{
  "n_layer": 8,
  "d_model": 128,
  "n_head": 2,
  "n_kv_head": 2,
  "head_dim": 64,
  "d_mlp": 512,
  "vocab_size": 6437,
  "activation": "gelu",
  "norm": "layernorm",
  "norm_place": "pre",
  "norm_eps": 1e-06,
  "positions": "alibi",
  "qk_norm": false,
  "attn_scale": 0.125,
  "bias": "all",
  "tie_embeddings": true,
  "parallel_block": false,
  "init": "uniform",
  "init_std_qkv": 0.0442,
  "init_std_o": 0.0,
  "init_std_up": 0.0442,
  "init_std_down": 0.0,
  "optimizer": "soap_variant",
  "lr": 0.00304,
  "beta1": 0.95,
  "beta2": 0.95,
  "weight_decay": 0.067,
  "lr_head": 0.00681,
  "warmup_steps": 200,
  "schedule": "wsd",
  "decay_fraction": 0.888,
  "decay_shape": "linear",
  "final_lr_fraction": 0.1,
  "batch_tokens": 16384,
  "seq_len": 384,
  "doc_mask": true,
  "train_tokens": 119100000,
  "steps": 7270,
  "dataset": "wikipedia_en"
}
Each number is 500 + 50 x the weight over the matrix's rms, rounded and kept within 0 to 999. Layers, rows and columns count from 0. Numbers have three digits each.

# layer 3 MLP down (transposed), 512x128, rms 0.112, rows 48-58, columns 0-127
425442412611545479374370539508435563487579493480494433455466439456472514485446534470488586574438494486338481562505450538547507509508474460530524522508538443510522508513481571551405546453510460491409467474487473554479442385510479496542466515563545495491533556513451601497493499541441557493518527472539533498520492547552521460526519404358457500489488565529503480537534567571542493507534
578512502509472591391483427576535513504426458399518443504594613550448540444492557550433470505486404514509489464478512503430543536469401486477508450578572560522520512467528599500485451575432543500531561482506510413532521571386402451505491512526499549489475587525479508462473498571445532534604482500396466427488572531484572471425564497527517470493450471518464549536604515568432509360464
564519573583590419573422515475557479539473492469439521587503463477436554474499516471474523523495543528537375535554475492496457577541454475450511490514511487497526478537549484428498593559505420542529544580478467457512459520460448553469473580617453581519488438494517470555505535445558547422498447419470465469564549522452498563394445448568523664453524566456489486598447505534482544474470
525536528433522444539595455456571586473359576402540457505493536470453500587394500491441462546543569506460531488506541615490454492444488381597403511544541550477487454421508574452495513585571396447462551447563519526420446603477487586487428472403589485431449496532522547444477529433583505548468536568480562482549573631381493380657494521473579494505363469548525433523496462435472583520550
484398561439421493485505491556532440500519562591541532536484417542523565549378469553474504609536410503438487461475504572551464488380471564489609568443512489507421506523565553483429478478452500556468503549547436445442530539528502424519410449439451446549455550547473546443496399497480527464498558538572466510444390489501513541619489397385529500515530511519422512513453565469523565533514
519504526460468435418567438503482480405552496516499545506597487533555509486600519568548512366423508531399473491467510400597510487493571440517463454505508497487462526525529551476553408498461465524421406521582527396461473426488547511555558491498599570540503500433526511420543438489507508502463439535492418510529537472539468493478511512506479511470539456442487532490478394427555485532512
496451550503470575446528477519517564509530432515489514546478510500500515493511598493357470564390486539555512474519423416566465489483446532482456594478528498505482513497420538496462567567483502508543471434480527478529529489505548525512483467481436479567530514578465469563423491513436482464513482449554448479473485529518475538516508554394461631476515503525506539395485587523515592464502
442542559474482520533470546559551468578454509429445546502472371433510457523405499516493423500407518571546583496489551437555640440510435572426492518480562454533487539483605553510481437471475439548537589492419460528495502521562566448430510443583468475438399517455606389518560526515676482586497537618553479594480487522487474467500494521456552473396454460448398477554510498579560443544463
548453483534449439425499380445480481548510571530460545508484509458420501485551503438458442564506488437501529479479582602543493556508532551457468436497496523573478511498431510483548546406429478433450487446628424475457584476528408467501558493488645413545484528526515551509518525488490467616555450412629454448447472504489509535645491438537521514472518451481533497540514459495435506534506
509565566528510537508473498529459510451494477465464482538495471497477491509529541506484485556500549542550555509528517477485530450553430497418537498450555627538509516426434613447501461572537564470446517463479462464465523558512441552492489520527494468502463532547515463472509515487398529461515441529419478447430646449478512453414529504458498502528529570550484551472533612506332420549430
431584457487523459520494514487481520441558410502414457611498529431470521574370481506462482577549542542521494589567463491455516485429524480466448487452626508452503437440526485468492502503528559487455536478526522487502488507446480525493402595566532494562393520489476497548515492502487511508559508515497428466530475486470509502424484453492545514426514528437566515495523569531522391566512
# layer 3 MLP up, 512x128, rms 0.143, rows 49-59, columns 0-127
487496524503473496487406543389435471509492490459522641473420489509504492517512510501488488450565483518457453521596539501540523529436499472614494477551475393504468581442487463515538501470489428457440553467515530482522515537568502470440467451399486460527480528487534525555580551552613536577540550558454532475398528430512506498484460519566481533501563464491457565552465487527528561556569
467561547439509577523451482537444438431485508497495442461492534526438616516549473486514537493469427524491602533532415528484423510461517546537445489501560503515520538536501609541556470596573531508408514442528488473548514462529524464511523425537475473467506484494443506526443517434490409554486443439494454516478456564488531506446371560563504471470539525438522470575479488440502431533591
557568516515540472481472482493446431587587473534498417493441554424544524504515524475512464518556544452450470509507533603449483412404472509520409522533498446556497594448558452495520520506525516470418567459495563432475556479510492460499498479403545490297352554445476592547601471518539506499527486466519528546431528468542470436501404502565458485500469494607452438555525559470518539510462
485391598570468448522544523479544503527403490478542424569437490458485460495520538545584497441436419534572558521424512523568488470478498514449513499451420459424500519517547416476469493545504504559456623544540420513551477528474578552540465479470530515471595452539464532516555559492454569632463450485532542482514561489528427507527589519482525570502469450546486459507528417479549443386493
404478491513559614534433486469441456489540509576427439545525484505503515511539568479477588437598568510529468503488544457546514513467466571460503536492552441599513535560592530530584485545515489440466505545465506488491511405478480604420478591566413493466526455460515496500627479467538492517504434499459486484490520519556448526514459474527522500570517397449535579517465534530540548399558
479471513499539522491429555490479495513519574538521491587506479526480557499554463425475529554463508443551518473481502556567514469451575431474481492636487487545447444551487515553491480516511464447463488539483462494494524514484565513519397504505556565519540461495480492489585493517558580445516464616449567485495517420507534475432422414529590522464491498444398463504505481507494586474465
478392460425528471511611569489445437523519453481512504565580487433569521529499548455555483515436459471402460476460428487610450465520557480505532411563509564561538507539563558429528516515534485376398448535404534426517508399501643475544567463508422508445549395588436460582487547520529505553443450539575540458484472608532475507438433574585517520531480475592481518561562478479599545406584
469538455424487468574550515572445570554453451560520457436434482545503512514405533643545460482556491436483472513495448483469471464566477441498474523581571381502448419531542519517451341599537503460485535529430490553507502590539459537458515525431357576562531532553492469501507540500474504392437506443557512525525530501512501472512543554533452500559512530529491463508565568506556495416429
425469466492465469531589470504479420495546472489506553457512437470517516466496482520622447492501551442428568468446471477516493482590567393512464556501517484449539455572505509519500457411549502594484515459507516504492485463535559490542471574530495491503480419505484456461439494523512542576502544544428385550499545599547435576482470514481484480540472520469494538543521420543576461472647
560413534563419534509499495434535504534494486470581566498396357525596457556559437589423542508448453505494490520479399471482541464584484541524530489498479551482519553474574536540353493519481522514559546594558479510532450424515513541502497544550483461405509484451581485482498465516471427511558619512437619469540472465439454530529469468511479589536578453504485480410411485539463529513509
510408543507514467564435516490524560453521523459503452499510464545532524516446487448538399498567497490445449556510415470464546528530437549527519504509503534382492549553522421465502478432561437488472479529508532479521441520460517501500531500513524477472484469507533458462461466519584604475551550549442496493486475456531457555397529539436444539509557481506431453499482609526486513480560